config.yaml
n_kv_head: 2
head_dim: 64
norm: "rmsnorm"
norm_place: "pre"
positions: "rope"
bias: "none"
init_std_qkv: 0.0529
init_std_o: 0.0
init_std_up: 0.0529
init_std_down: 0.0
optimizer: "adamw"
beta1: 0.9
doc_mask: true
train_tokens: 103000000
Each number is 128 + 32 x the weight over its row's rms, rounded and kept within 0 to 255. Layers, rows and columns count from 0. The size above them is the row's rms in percent of the matrix's.

# layer 8 MLP down (transposed), 768x96, rms 0.122, rows 514-549, columns 0-95
size [100  94  95  97 115  97  98 108  93 103  86  98 103 106  94 106  99  99  98 108 105 111  99 104  92 104  97  96 102 103  99 101  96  94  96  95]
[[101  96 138  61 156 115  85 117 148  86 134  96  92 101 167 112 169 173  83 114 120 157 115 216 131  72 141  96 179 100  84 143 137 108 148 113 113 160  54 129 158 138 153 109 110 134 151 123 127 149 152 109  55 153 126 170 109 122 133 181  86 110  94 117 136 127  88 196 101  92 109 148  89 101 149 180 148  99 158 133 112 113 174 112 138 133 111 134 137 156 140 128 193 164  62 147]
 [142 164 123   0 173 106 176 107 151 116 131 163 153 163 122 159  65  95 132 137 120 132 105 150  58 102 160 125 140  91 134 153 139 179 139 130 102 136  87 114  76 100 158 133 128 133  84 139 122 139 145  99 123  61 155 144 177 149 133 141  87 131 128 145  91  86 150 104 120 156 164 120 187 193 101 143 178 118  70 129  97  85 149 181 143 112 131 128 162 133 159 129 135 104 130 139]
 [ 69 149  90  85 114 128 160  83 121 102  85 126 120 120 137 123 108  70 109 119 118 164 167 103 148 113 132 140  86 109 169 144 134  96 139 155 143 113 164 126  95  87  97 172  97 102 142 167 122 108  96 151 183 172 207 119 170 128  70 158  95  44 141 125  97  96 108 115 179 131 165 149 146 108 122 171  80 129 100  97 105 122 160 113 173  76 164 147 110  93 122  61 149  80 121  95]
 [138 160 115 102 105  94 223 135 126 130 108  70 119  78 199 141  91  92 113 141 123 140 104 110  87 107 148 107 101 192 137 114 116 109 119 100 179 108 171 124 144 155 115 142 104 104 129 169 186  93 161  72 124 140 153 109 140  96 114 132 151 101 150 114  57 189  95 127 137 138 155 100 101 140 146 193 101 143 113 153 120 123  90 150  92 144  75  99 153 125  98  58 133  95  96 189]
 [144 102 126 144 132 112 135 102 162 129 160 193 120 170 166 121  81 133 116  97 134 182 119 129 119 119 141 139 157 123 157  90  72  82 181 132 118 107 117 109 146 174 157 134 145 101 183 122  93 127  95 150 137 132 139  94 149  70 126 181 147 104 148  68 144  83 109 173  71 156  93 170 137 142 153 162 144 113  72 151 124 148 130  82 134 131 144 196 132 175 109  60 174  67 140 201]
 [141 149 137 177 140 157  92 133 160  52 129  95 126 134 134  97 136 121 115 138 121 117 149 115 126 179 154 117 133 123 143 194 110 157 124 128 145 164 138  69 164 151 153 145 155 173 147 144 157 184 105 143 135 108 135 144 171 126 105 120 117 119 111 111  54 181  48  83 136 114 110 190 105 174 135  94 172 109 105 173 122 184 116 141 131 127  77 121  63 166 149 118 221  94 170 130]
 [108 157 109  91 110 137 178  91  82 114 109  84  83 104  82 131  98  95 131  96 113 136 125 172 142  67 174 123 122 184 135 113 149 106 129 147 169 132  93 117 127 112  85 133  92  73 113  87 108  95  76  73  95 123 102  96 116 149 146  91 126 172 148 136 145  70 104 182 166 140 190 105  46 172 186 112 141 152 132 205 131 131 178 148 110 110 157 107 130 138 156 107 153 153 137 120]
 [177  84 148 118  84 153 132 142 186 183 115  82  99 138 145 157 174  99 212 121  99 174  93  97 167 141 202 132 138 121 102 117 126 131 129  98 154 104  52 170 100 145 140 143 106 157 171 110 122 135 153 126 116 107 161 175 105 179 137 124  99 115 125 127 174 175 130 134 132 121 102  42 178 135 144  99 153 103  95 146  78 140  94 153 106  96 153  92 120 143 104 122 153 146 182 169]
 [137 110 157  95 106 117  96  90 138 148  90 120 125 133 151  86 128 140 171 177  98 179 130 119 136 120 136 166 179 188 117 112  95 108  95  96 139 136 145 140 144 202 168 106 107 183 160 161 113 115  99 160  32 111  83 130 114 165 137 104 122 154 180  93  74 178 121 122 146 167 132 110 105 121  93 111 111  70 200 185  87 100 114  92  98 149 134  94 153 129  98 171 126 157 109  95]
 [168 129 152  82 152 119 127  94 125 113 108 150 128 180  82  74 122 148 190 145  61 141 164 148 104 111 149  94  77 109 157 121 167  85  40 161 141 121  55 134 148 113 116  79 111 111 152 147 140 113 119 128  62 132  98 139 117 155 145 124 161 109 158 202 136 141  87 130  97 192 148  82 162 141 133 121 194 147 123 146 155 106 187 100 161 101 135 163  92 123 145  86 117 134 125 152]
 [112 158 194  34 151 104 168 144 133 100 107 121 106 139  85  86 100 123  96  98  76  61 107 188  64 139 162 196 154  97 145 116 147 102 139 131 137  76 111 112 153  89 115 136 163 161 136  97 115 121 123 125  72 146  95 117  91 136 145 131 120 172 140 162 135 123 101 131 133 143 113 123  80 152 105 173 146 118 113 167  96 160 121 143 190 142 106  71 140 146  98  81 193  88 109 149]
 [ 76 178 163 225 132 100 179  93 151 125 117  90 155 122 153 173 132 123 144 177 118 133 180 149 128  73 151 102 166 136 151 197 151 130  95 107 194 145 141  83 162 118 149 121 110  79 112 129 133 141 168 108 119 115 126  99  95 166 102 111 130 128 151  88 119 125  92 123 135  90 168  97  97 125 175 116 109 168 119 122 118  97 121 188 193 100 151 134 159 120  88 144 215 117 122 156]
 [121 135 154 182 149 126 134 134  89 118 145 164  70 176 111 113 142  19 125 140 191 165 146 145 103 108 113 123 122  90 105  63 121 176 169 124 145 125 151 134  72 123  85 119 108 123 182 132 106 134 110 185 153  87 184  76 124 161 129  98 100 129 123 128 158  84 120  76 122 108  72  79 145 159 114 134 114  95  93  95 154 107 131 126 168 162 149  90 174 116  81 104 136 136 178 147]
 [103  34 118 123 101 115  90 144 183 110 125  96 124  93 134 145 129  86 224 145 130 120 158 123 124 136  88 105 143 151 169 129 136 137 147 139 116  89 130 158 145 162 144  91 137 165 141 122 137 119 154 135 149 136 141 102 162  54  92 110 109 120 114  83 125 119 164  45  93 115 197 104 190 109 164 151 112  92 141 143  79 175 106 100 106 163 132 154 108 162 131  55 170 100 165 134]
 [ 89 120 159  97 141 124 126  99 216 125 119 132 121 103 182 100 153 131 193 129 131 113 128  97 145 164 135 176 133 135  91 135 131  60 172 109 105 133  94 116 101 190 123 139  86 138  86  66 126 145  87 122 145 116 131  66 121 113 172 178  59 142 160 180 126 141 139 125 163 110 110  96 174 195 114 153  84  96 159 170 160 133 145 139 184 131 123  71 118 134 136 129 174 167  92 128]
 [ 79 117 172 113 154 160 106 103 189  91  82  98  81  33 150 121 146  92  74 120 125 110 163  53  94 122 107 104 119 156 113 153  60 110 153 119 128 111 133 166 161 174 166 115 147  71 107 119 149 115 133 124 132 172  89 140 133 109 191 168 103 134 133 108  90 138  80  68  92  67 154 112 103 135 130 136 139  72 156 130 141  80 139 163 145 154 153 140 108 136 113  84 151 141 126 100]
 [141 172 161  67 145 137 130 119 139  99 163 184 122 152 186 130 115 138  81 171 113  94 168 105 137 105 117 145 162 143 134  95 123 155 195 117 114 137 107 114 112 102 150 151 103 218 146 142 122 186 126 181 173 128 120 118 170 100 166 141 113 129 121 152 179  79 132  86  77  83 137 197 121 164 134 170  77 141 119  86  74 167 143 191 122 150 123 181 130 160 116 133 112 141  88 122]
 [110 128 142 100 134  81 125 145 135  89  47 154 128  73 184 173 105 152 165 153 150  52  79 113 145  66  74 162 127 140 181 118  91 155 126 174 177 106  88 100 155 139 134 111  91 131 138 134  95 139  97 106 100 105 105 138 124 128 160  99 122  71 133 111 174 107 101 101  78 114  95 149 133 155 110  92 171 142 144 138 151 148 108  95 124 151  93  93  87 175 108 109 215 111  99 125]
 [113 180 107 197 108 147 110  93 141 140 114 102 137 102 154 149 202 155 137 126 120 149 197 127 187 100 113 144 112 118  98  96 137 104 119 123 170 143 153 126 126 133  66 116 151 192 138 154  75 122 104 153 106  74  87 111 132 152 153 154 108 120  83 141  65 183  98 177 159 141 163 149 119 165  96 136 127 153 114 150 185 111 132 127 147 117 158 206 171 117 108 209 157 115 100  98]
 [123  67 166 183 159 176  83 145 154  85 133 207  91 115 116 113 140  85 117 132 129 136 142 140 136 167  98 142 112  53 112  95 128 147 136 148 125 140 128  99 117 100 149  50 179 148 129 111 108 175 120 108  81 153 119 104 143  88 117  79 152 133 109  96  87 101 140 126  73 159  95 140 135 133 138 144 140 148 132 144 144 219 187 167  98 156 111 136 103 140  75 131  89 107 195  91]
 [157 124  82 110 178 140 146 151 133 134  97 163  98 140 122 124 136 195 128 146 191 110  99 130 110 119 127 171  75 100 101 122  84 118 152  99 124 141 112 133  73  97 114 150  81  29 122 163  98 139  76 137 135 123 164 112 113 122 130  95 172 114 130 156 139 117 161 182  95 154  85 132 212 126 108 138  89  92 134  95 135 126 152 125 141 158 177 161 116 127  94 162  59 110 137 216]
 [126  35 141 146 137  98  89 131 146 118 129 154 136 112  73 151 139 118  86  35 136 168 127 120 179 143  98 141 176 141  99 112  95 109 144  98  95 124 131 153  90 104 200 115 131 175 147  90 134  95 156 167  95 135  82 152  95  97 137  90 102 159 136  90 106  75 140  48 137 104 107 113 110 129 130 140 128 124  76 161 135 186 142 117 110 126 106 157 177 165  86 179 108 130 147  78]
 [168 133 171 159 158 148 155 162 144 118  73 111 150 151 132 158 128 109 125 152 145  83  79 173 134 136 144  80 154  85 149 152 128 133 101 156 104 163  50 147 113 127 147 151 128 118 115 130 197 173 133 152 149  90 120 104  99  74 148 181 134 108 100 122  76  78 145 175 124 203 105 193 184 187  82  74 138 184 152 100 149 123 120  89 122 158 149 145 131 155 143 137 147  92  95 115]
 [165 144  77 110 102 153 162  69 165 101 133 113 124 132 136 141 137 100 145 101 140  92 122 144 106 108 125 139 133 110  83  63  82 127 131 132 103 151 101 106 189 120 161 160 104 115  64 178 151 168 131 138 100 115 146 148 146 167 148 100 108 165  44 190  87 126 152 184 115 140 107 151 177 216 143 110 119  94 179 160 123 114 124  65  71  84 133 105 106  94 157 149  99 107 127 131]
 [163 105 133  97 180 147 119 100 135  68  84 222 142 119 139  76 107 122  94 123 113 191 133  96 122 110 172 116 139 145 148  67 119 150 146 108 150  97 127 171 133 164 129 109 129 218  99 141 189 148  98  99 153 142 136  91 135 159 108  83  89  90 161  89  60 115 142  87 103 166 158 128 137 176 120 118 166 140 179  91 127 120 169 104 167 148  92 150 145 146 154 139 155 104 126 165]
 [139 143 139 178 134 111  69 123 105 100 154 141 110 130 157  97 137  73 155 131 157 163 135  37 173 123 150 161 115 116 141 138 136 123 162  84 129 130 211 149 145 149 111 162  96 104 147 159 108 121 130 111 157 142 131 142 118 215 131 113 123 137 152 181 147 132  81  91 124  59 120  96 129 126 178 161 166 132 108 170 159 110 155 230 175 136 122 112 180 125 129 171  82 114  97 138]
 [ 82 128 147 134 144  99 187 122 156 141  90 128 173  75 152 163 149  96 188 196 153 133 104 122 139 148 144  64 126 150 164 183  81 111  96 131 117  60 134 138 135 107 196 170  95 100 175 119 148 128 136 127 114 105 152 138 112 115  84  78 138 129 124 115  70 173  94 132 132 126  72 148 175 131 138 124 105 141 112 137 112 106  39 133  66 128 103 128 137  71 106 151 181 108 151 146]
 [128 156 113  11 140 151 148 109 123 130 127 172 174 110 138 109 130 113 124 137 169 172 105 138 153  73 116 160 151 152  97 146 126 115 131 142 151 119 147 142 146 175 142 140 128 138 114 104 124  94 123 230 144  94 144 134 104 129 112 177  70 100 110 113 121 129 130 140 115 219 155 154  79 165 124 139  71  89 183 138 176 135 131 115 205 183 105 122  80  91 137 149 119 127 136 107]
 [146 109 114 126 115  97 121 110 134 149 124  79 138 113 113 131 151 123  92  83 146 149  98 188 139 144  99 201  98 172 117 122 127 148 137 154 113  92 133 156  85 165  83 110 118 103 104 150 116 139 130 142 215 197 138 127  85  90  79 140  93 187  94  79 149 122 187  98 162 143 206 157 157  95 155 121 108 179  82 114 164 167  88  96 110  86 115 150 155  61 140 111 125 119 145 156]
 [161  95 123 179 139 140 116 111 124  80 116 139 134 147 107 171 107  87  96 124 143  96 137 100  99 149 104 171  94 124 145 111 113 129 163  62 116 197 202 100 122 168 133 140 110  91 122 141 109  62 155 124 134 117  75 101  86 140  88 166  95 113 125  83  70 200 176 143 127 153 211 144  96 134 120 153 114  99 204 155 132 127  88 161 135 167 118 124 129  74 146 116 139 174 144 144]
 [109 114 162  96 190 100  90 212 129 178  97 130 103  68 128 115 110 135 123 125  84 122 110 133 131 150 161 113 163  99 111 180 172 168 162  96 157 112 105  92  92 110 126 134 116 124 169  67 147 128 140 116 179 111 106 140 183  90 146  87  84 109 102 127  88 197 172  88 136 142 147 139 186 169 109 119 173 127 131 173 139 153  94 127  71 139 116 124 112 171 168 180 131 155 144  76]
 [148 150 159 121 114 196 116 135  80 132 162 162  71 178 114 156 161  95 148 105 140  87  88 148  95 136  79 128 116 101 147 143 149 162 155 148 131  79 128  71 132  94 139 137 132 173 157 135 128  99 124 154  89 130 138 154 147 105  81 113 127  95 162 109 115  59  57 110 155 155 196 121 162 121 109  87 117  83 127  68 141  89 108  77  56 143 102 154 136 106 111 145 108  72 163  73]
 [ 80 156 101 122 111 171 197 118 129 161 128  93 212 116 113  90 133 101 120  68 124 123 147 138 146 143 102  65 147 105  75 127 145 166 192 125 168 133 159 173  67 177 182 137  98 146 113 130  86  87 116 133 125 169 162 166 138 112 182  83  87 129 193 140 146 125  55 116 120 118 149 129 158 164 102 126 120 103 110  97 100 160 147 179  94 149 148 162 123 116 103 121 135 153 141 164]
 [ 73 172 144 130  73 104  95 150 113 123 108  75 141  99 167 167 149 145 103 140 134 124 137 132 150  99 138 127 110 133  56 180 166 123  97 146 143 124 159  99 117 146 132  90 104 171 142 167 105 153 145  90 124  71 131  92 107  74 147 146 122 163 107 120  68 150 107 135 121 148 146 126 133 124  98  86 186  77 142 110 138  63  43 223 119 104 213 125 138 166 115 136 123 113 131 136]
 [126 173  85 125  72 115 109 161 195  98 107 135 149 117 172 156  94 167 134 113 133 163 129 126 146  52 123  93 121 167  80 178 174 121  88 109  89 136 159  95 150 199 209 114 111 107  67 142 163 100 103 169 127 146 119 195 130 130 125 129 145 144 148 157  91 116 129 186 121 150  96 145 121 115 123 137  81 118 140 128 134 162  87 163  89 161 148 188 163 136  99 181 123 107 116 167]
 [196 152 166  78 143 101  83 114 137 145 161  72 105 145 132 142 147 170  62 185 151  91 115 128 143 113 181 107 123 183  63 138 103 131 158 115 100  99 104 179 141 178 157  84 140 115  96 122 110 128  91  87 101  94 168 114 164 143 131  85  78 190 185 149 107  67 129 136 139 153 108  73 130 127 121 144 155 136  82 180 135 136 116 168 163  94 125 123 177 143 131 140 131 103 152  96]]
# layer 8 MLP up, 768x96, rms 0.128, rows 515-550, columns 0-95
size [ 88  93  93 110  94  97 107  95 104  86  96 100 104  96 105 100  96  95 101 103 110 105 105  97 105  98  92 103 100 101 104  95  97  96  96  96]
[[156 205  62 115 153 139 102 157 169 197 144 178 154 121  59 136  96 171 134 122 134 142 131 137 136 128 117 144  87 104 143 164 123 139 132 153 151 126  92  54 153  70  86 111 163 119 168 110 134 132 166 102  95 102 151 144 131  72 173 152 140  58 110 194 101 132 151  94 117 146 170 102 141  75 167 173 139  76 109 147 161 130 120 115 148 118 154 107 165 140 168 131 125 155 179 128]
 [ 89 149  88 110 106 147 142 131 159 100  91 166 127 145 108 166  62  87  79 183 117 103 152  59 139 143 104 116  94 111 123 186 115  59 163 142 142 120 149  39  77 110 145 148 151  91 124 132 112  76 151 104 105 149 139 154 162 182 159 160 157  88 145 100 137  98 100 139 150 141 166 157  88 123  93 212 150 101 159 116 107 138 125  86 133 108  70 119  97 121  92 148 113 113 145 156]
 [141 162 111 159  97 148 150  78  95  80 136 133 179 132 123 182 106 115 117 106 105 170  93  81 131 117  71 122 124 131 136 221 119  93 194 151  97 134 175 129 135 106 163 161 151 138  98 102 153 149 155 102 147 158 150 127 145 151 211 189 137 103  83 129 125 139 108 115 175  94 115 179 139 146 122 129  95  92 186 208 120 173 123  98 137 165 130 143  90 141 109 124  93 125 117  75]
 [134 116  95 137 138 122 151  98 130 138 139 179 157 102 112 125 149 134 107 146 124 106  49 142 116 164 105 109 135 117 131 160 143  89 187 170 145 156  75 144  84 126 139 102  98  81 107 151 134  55 128 205 160 155  99  90 114  77 120  73 148 171 165 125 164 120 175 162 107 117  86  92 117 152 105 167  86 113 104 119 130 118  85 132  60 193 159 174 153 205 142 129 117 165 142 111]
 [128 114 110 131 175 103 174 112 152 151 140 151  62 126  80 115 137 148  70 144 135 190 104 103 143 172 104  55 203 152 138 191 121 175  91 130 180 103 116 152 114 141 141  97 138 116 157 123 183 152 143 131 122 145 152  91 120 158 133  86 138 132 116 202 108 146 112  86 152  52  73 190  79  98 102 140 104  96 158 116 154 125 121 122 126 162  95 175 148 100 138 141  99 106 106 141]
 [130 128  99 118 160  77 175 112 125 120 145 118 141  54  62 151 231  60 130 127 138  87 118 125  92 145  98 124 158 148 123 138 182 132 144 134 102 120 131 162 131 131 137 125  93 172 146 102 145  82  83  48 105  75 100 143 104 190 135 120 125 135  93 116 150 126 140 187 161 137 139 139 102 113 142 124  99 165 137 147 157 179 125 120  98 120 179  91 167 105 145 193  87 166 145  96]
 [136 179 103 142 122 151 102 185  84 148 132 147 166 129 114 102 207 113 145  71 124 160  89  56 185 132 144 139 173 141 189 201 136 117 110 155  71 183 153 128 101 151 133  99 152 147 130 125 115 147 196 121 169 128 133 183 109 147 145 135 177 123  85  80 106 167 125 109 178  96 135 102 172  95 138 113 137 133 147 182 110 103 142 145 130 138 128 128  95 136 164 200 131 108  99 130]
 [ 91 112 158 144 171 110 128 106 115 132 111 145 114 145  71 121 180  90 110 146 129 158 149  43 111 125  54 119 142 104 106 135  99  90 106 116 102 131 137 106 124 165  91  58 201 158 124 170 116 114 136 159 121 168 150 108 146 198 163 173 142 124 113 136 160 130 108 147 181 123 113 176  80  61 130 119 117 172 176 102 194 170 150  93 116 123 141 155 174 135  94 104  87 146 106 151]
 [135 169 145 156  74 139 145 162 154 107 206 129  94 151 144  99 139 154 125 171 115 122 108 204 119 160  93 154 144  83 158 139 103 149 149 134 177 100 143 142 129 162 114 117 140 105 124 113 128 172 116  95  97 173 108 104 140 151 154  90 112 119  94 168 113 122 168 114 102 129  87 132 140 110  49 141 130  54 113  90 171 147 146  70  65 139 126 122  98 227  90 128  91 154 108  83]
 [ 98 162  88 166 130 146 180 131 139 173 184 114 145  75 122  98 146 125 156  99  92 127 142 143 111 114 111 120 147 101 155  85 149 127 190 124 133 102 195 150 112 151 100 150 132 151 176 132 175 130 166 106 101 154  67 128 109 185 137 128 129 187 117 100 126 117 155 188 147  24 183 134 106 132 121  91  85 168 140 146 114 157 119 141 110  86  95  33 158 123 104 111 117 130 119 128]
 [100 148  81 151  93 125 106 178 151 190  45 126 139 124  86 144 146 127  98 157  68  98  93  87 149 107 136 117 177  70 120 106 131 102  88 159 111 163 173  84 103 112 107 136 156  48 149 140 108  87 127 100 118 113 173 138 109 162 161  94 164 128 132 131 111 166 134 124  90 130 111 114  76  94  95 136 140 216 111 168 120 107 172 122  64  80 149 158 106 110 120 137 101 136 154 141]
 [150 148 113 103  97  76  94 130 129  80 160 181 149 173 130 158 130  93 111 148 132  94  97  79 166 122 166  90 126 128 158 131 162 114 137 144  54 131 124 146 152  58 122  88 133 138 174 109 182  98 121 140 188 142 117  96 107 109 166 117 156  91 102 111 117  73 155  59 133 136 116 126 106 139  64 145  95 149  98 128 122 165 149 101 111  97 136 139 164  97 213 200 151 184 116 137]
 [144 196  69 136 120 138 164  91  69 114 148 137  74 140 128 100 152  83 158 148 138 191 135 137 158 152 130 137 156 120 152 169 115 133 140 133 130 140 133 104  91 111 146  72 132 120 169 170 168 142 114 169 112 161 131 138 166 114  76 123 130 112  73 108  78 169 185 106 163 147 117 109  76 106 164 119  65 131 160 151 150  55 191  71 100 153 101 160 171 131 126 181  93 102 144 135]
 [110 129  98 111 113 122 220 128 124 142 175 119 150 119 102 101 140 115 133 153 132 152 108 121 126 141 137 101 160 144 190 155  66 115 130 144 111 107 177 150  68 173 157 111 158 127 164 177 185 148 181 149 156 122 121 157 125 118 137 112 130 136 130 127 185 170 141 110 159  54 125  75  97 119 142  78  94 104  52 170 148  66 137 155 165  64 142  83 176 153 124 178 128 131 124 151]
 [ 87 189 109 144 113 110 108  95  87  61 144 178 151 146 132 154 119 146 183  90 122  98 129 136 123 157 106 111 201 138 131 180 126  77 106 145  38 173  86  81 109 159  90  63 135 116 142 172 130 104 116 155  52 175 100 128 148 106  99 101 140 123 119 139 113 116 137 100 150 160 138 150  98 152 133 156  99  88  71 162 154 144 128  56 119 135 142  82  91  93 120 151 113 128 130 127]
 [132 172 100 118 118 100 117 118 170  63 125 162 167  81 154 198 166 116 167 130  94 118  72 157 199 105 115 134 119 111 142  95 154 102 152 179 124 170 147 129  97  78 125 116 200  73 166 100 115 153 129 139 134 109 106 108 119 149 185 181 117 129  98 172 145  48 162 125 121 171 121 125 138 144 125 116 119 142 130 117 102  90 151 155 108  86 160  50 159 124 176 160 123 121 147  85]
 [147 143 120 140 132 119 119  90 142 179 134 179 111 156 173  94  78 115 118 127 167 120 145 185 187 168  84 124 125 137 129 164 161 160  86 104  80 163 172 143  71 155 181 134 131 109 119  99  85  78  95 131  88 149 104 119 156 135 176  88 174  46 117 194 156 111 141 119 108 102 121 159 124 133 157 103 153  83  73 166 182 109 124  69 127 117 113  83 164 114 123 160 139 101 106 112]
 [113 124 174 163  99 123  84 116  90  96 164 156  55 100 155  62 149 128 124  84  97 183 161 139 121 135 130 121  98 126 195  92 160  83 156 134 102 172 171 122 142  95 128 155 181 170 177 119  73 150 131 114 153 102 181  98 116 126 125 125 132 130 117 127 159  76 146  54 126 111 130 137  95  93 121 158 113 117  65 153 115 166 154 111  68 155 124  83 185 181 158 128 139 135 141  95]
 [147 148  91 115 176 106  97 146 102 100 167 187 106 109 160  81 125 146  79 101 141 129  99 155 180 105  97 110 117 145 177 161 162  93 134 125 154 130 105  72 167  91 152  33 114 185 159 138 115 132  84 138 146 124  92  80 160 166 179 113 181 149 126 164 116 133 155 125 150  79 109  96 147 111 147 159 137 139 116 156 118 168 122 124  83  89 109 168 139 223 102 107 137 145  88 148]
 [143 167  99 145 128 181  91  93  85 123 181 162  94 126  89 140 172 173 150 112 121  80 109  47 139  71 145 128 132 131 111 163 160  90 154 110 112 139 210 140 109 102 142 114 122 162 127 102 134 117 130 146 181 116 127 121  78 129 158 127 162 126  71 114 149 133 110  83  77  38 144  99  85  94  99  84 134 162 146 179 111 103 107 136 182 140  62 142 137 179 119 118 115 125 138 132]
 [ 87 146 121 111 101 184 105 101 139 148 113 136 179 120 127 114 162  70  87 100 143 146 122 158 171 116 132  78 112  87 163 171 153 129 136 187 121 156 143 153  79 116 110 166 152  53  94 121 154 101 145 173 145 113 136 172  83 139 120 166 173 119 144 104  90 146 172 136 128 146 111 187  63 136 108 121 171  65 101 115 128  80 180 121 147 183  78 128 180 169 104 166 116  86 123 115]
 [139 126 106 158 111 152 140 131 136 120 197 128 168 135 124 115  98 143 107 109 113  95  41 146 128 135 142 140 162 168 247 124 112 145 182 100 119 158 103 145 131 107 146 121 142  95 105 131  61 147 193 113 102 147 134 163 104 125 168 150 122 133 134 131  76 137 139 166 127 131 148 143  85 107  88 166 137  95 106 143 115 103 162  69  63 179 155 111 104 162 168 121 139 177 101  55]
 [104 104 129 158 120 180 124 116  74 107 123 158 119 108  59  84 113  99 139  94  85  86  71 101 116 111 117 149 237 112 161 100  93 147 136 160 149 128  92 144 153 121 122 136  97 134 168  94 140  70 149 124 120 112 149 184  52 108 124 112 154 125 139 159  92  74 123 146 119 191  98 133  81 127 143 176 161 142  91 134 157 137 158  69  99 132 111 130 167 113  83 158  82 160 144 130]
 [ 76 136  43 125 114 145 136 153 149 137 112 128 169 132 125 115 192 158  68 126 100  85 105 153 166 122 135 143 128  89 198 186 145 148 163 140 141 169 129 123  84 149 118 113 100 115 130 146 127 104 156 167 145 115 181 171 130  81 120 114 124 117 159 211  95 120 127  77 146 144 172 117 140 146  98 177 128 158 165 155 193 129 155  91 108  98  88 158 181 135 133 127 118 203 174 136]
 [166 113 130 175 111 169 134 124 156 130 192 159 118 110 133  75 140 124 152 103 190 130 157 103  84 131 135  99 134 121 110  90 127 126  73 183  62  91 141 178 172 110 152 114 112  83 138  61 199 177 125 133 117 163 151  99 111 128 139 131 196 147 132 161 184 173 163 124 129  90  97 178 179 155 146 122 165 147  64 111 104 145 149 142  79 159 140 116 158 150 138 131 124 139  73 123]
 [129 139 114 138 109 148 146 173 116 129 158 134 117 141 105 157 146 140 143  93 124 223  87  89 109 110 141 132 141  54 155 127 147 142 127 123 122 127 106  79 138  87 198 144  90 104 167 154  71 143 116 123 146 144 116  83  62  84 109 140 132 171  90 176 135 114 107 127 117 150 109  92 117  38  57 114  82 141 151 125 168 164 152 157  75 131  98 107  80 129 196 134 123 110 160  97]
 [118 126  81 151 126 116 130 115 140 195 181 123 142 168 133 149 178  86  92  50 129 170 155 171 151 122 147 125  91 102 162 130 155 116 118 116 106 151 134  86  65 176 167 114 114 108 120  92 104  84 181 139 134 145 128 123 130  96 106 173 138 122  84 157 166 111 137 104  89 172 111 177 123 143  65 134  97 166  80 110 182 137 159  93 128  94 164 140 161 121 126 125 133 141 238 124]
 [138 146 113 123 143  92 149 111 112 140 155 176 104 112 134 160  83 116 130 118 160 143 131 152  99 205 145  94 126  63 154 168  78 182 104 110 124 158 168 139 124 130 124  86 137 106 138 124 133  52 100 140 142 108 149 139 151  74 184 121 108  81 133 112 159 110 191 109 137 145  78 159 102 152 143 127 161 177 120 225 164 125 149 126  94 182 141 119  79 146 133 141  52 107 144  69]
 [122 168 166 140 102 159 164  96 159 155 104 157 144 185  83 161 165  97  65 101 123 171  80  90  95 125  70 163  97 127 126 167  87  90 168 156 103 123 143  52 127 144 138 107 117 141 108 117 131 108 109  85 193 126  69 112 116 144 131 154 146 154  73  96 143 156 129 115 131 134 163 165 121 115 101 183 148  69 116 164 186  86 133 148  94  53 131  97 125 138 126 168 112 149  96 128]
 [121 103 107 158 146 133  91 133 170 137 149 114 146 141 113 138 218 150 103 148  93 127 140 159 117 148 134  52 130  63 173 144 140 111  70 132  97 207 107 137  87 128  67  89 206 143 104 152 142 157 120 113 119 121 165 146  76 147 105 105 143 128 124 126 130 154 123  99 161 150 165 121  71 155  82 142 130  90  86 122  99 164 189 102  65 145 114 122  75 119 150 175 130 152  86 119]
 [ 98 157  84 120 123 119 149 150 216  75 142 139 188 100  97 137 133 106 113 176  74 124 149 166 191 143 119  74 105 137 199 160 135 132 155 115  84 137 146 120 115  83 157 145 133  84 119 120  90 107 136  78  87 113 151 188 108 100 177 128 169 194 142 140 153 108 129 182 203 141 142 181 131 119 116  94 148 119 141 133  97 160 120 144 127 148  97 139  59 159 141 103 117 112 146 104]
 [ 69 191 110 167 177 139 142 108 110 105 148 153 120 103 109 134 149  90 117 136  64  96  99  97  99 138  93  79 121  93 127 133 167 160 134 155 149 158 137 175  72 162 152 148 155  75 174  98 117  87 109  90 174 182 155 130 119 154 122  82 125 148  73  66 140 119  95 112  98 197 143 178 136 170 157 189 101  98 114 154 194 111 138 131  87 131 105 125 135 133 143 133 112 173 107 156]
 [132 116 138 122  82 117 126 206 139 144 159 148  93 131 120 184 105  85 140 110  72 126  38 173 126 148  92  95 177 151 116 132 134 136 137 123 161 108 161 170  96 190  96  63 223 137  85 113  85  93 132 108 108 108 152 146 145 145 102 136 131 125 124 180 118 147 175 197 141 145  79 139 147 104 121 128 129 164 102 161 149 102  78 150  86 130 143 115 171 169 155 134  90 138 138 123]
 [150 104 117 124 115 119 119 107 154 109 130 171 153 100 178 126 155  68 139  49 116 190  88  88 150 185  98 179 160  91 159  85 160  69 122 175 138 121 103 124  77 130 108 134 101 183 142 117 177 175 139 166 120 109 127 149  95 171 128 180 114 122 151 136 159  79 149 204 118 124 151 181 107  94 108 121  99 108 145 128 119 148 173 169 130 114  85 144 106 121 112 120  70 117  71 129]
 [121 106 114 148 122 189 146 203 137 101 175 119 112 118 103 135 138  80 129 167 180 127 133 114  80 142  49 127 131 148 129 146 136  71 126 217 133 149 151 168  85  98 117 119 174 133  74  82 144  60 119  81  93 114  70 137 135 176 156 107 107 136  76 154 172 158 144 144 127 105  95 139  88 130  72 158 118 175 143 142 193 129 131 119 143  93 122  97  97 121 128 140 115  95  97 128]
 [150 135 118 120 143  77 106 117 114 102 162 153 101  86 115 163 103 135 121 142 116 186 129 153 166 151 128 127 129 126 127 111  69 141  80 107  71 137 205 147 156  99 143 116 119 153 171 100 106 106 113 153 112 174 102  91  88 116 126 137 158 131  90 128  89 109 161 116 154 155  59  86 107 102  62 153 126 180 121 124 161 151 129  36 177  60 156 114  77 164 115 154 126  91 132  60]]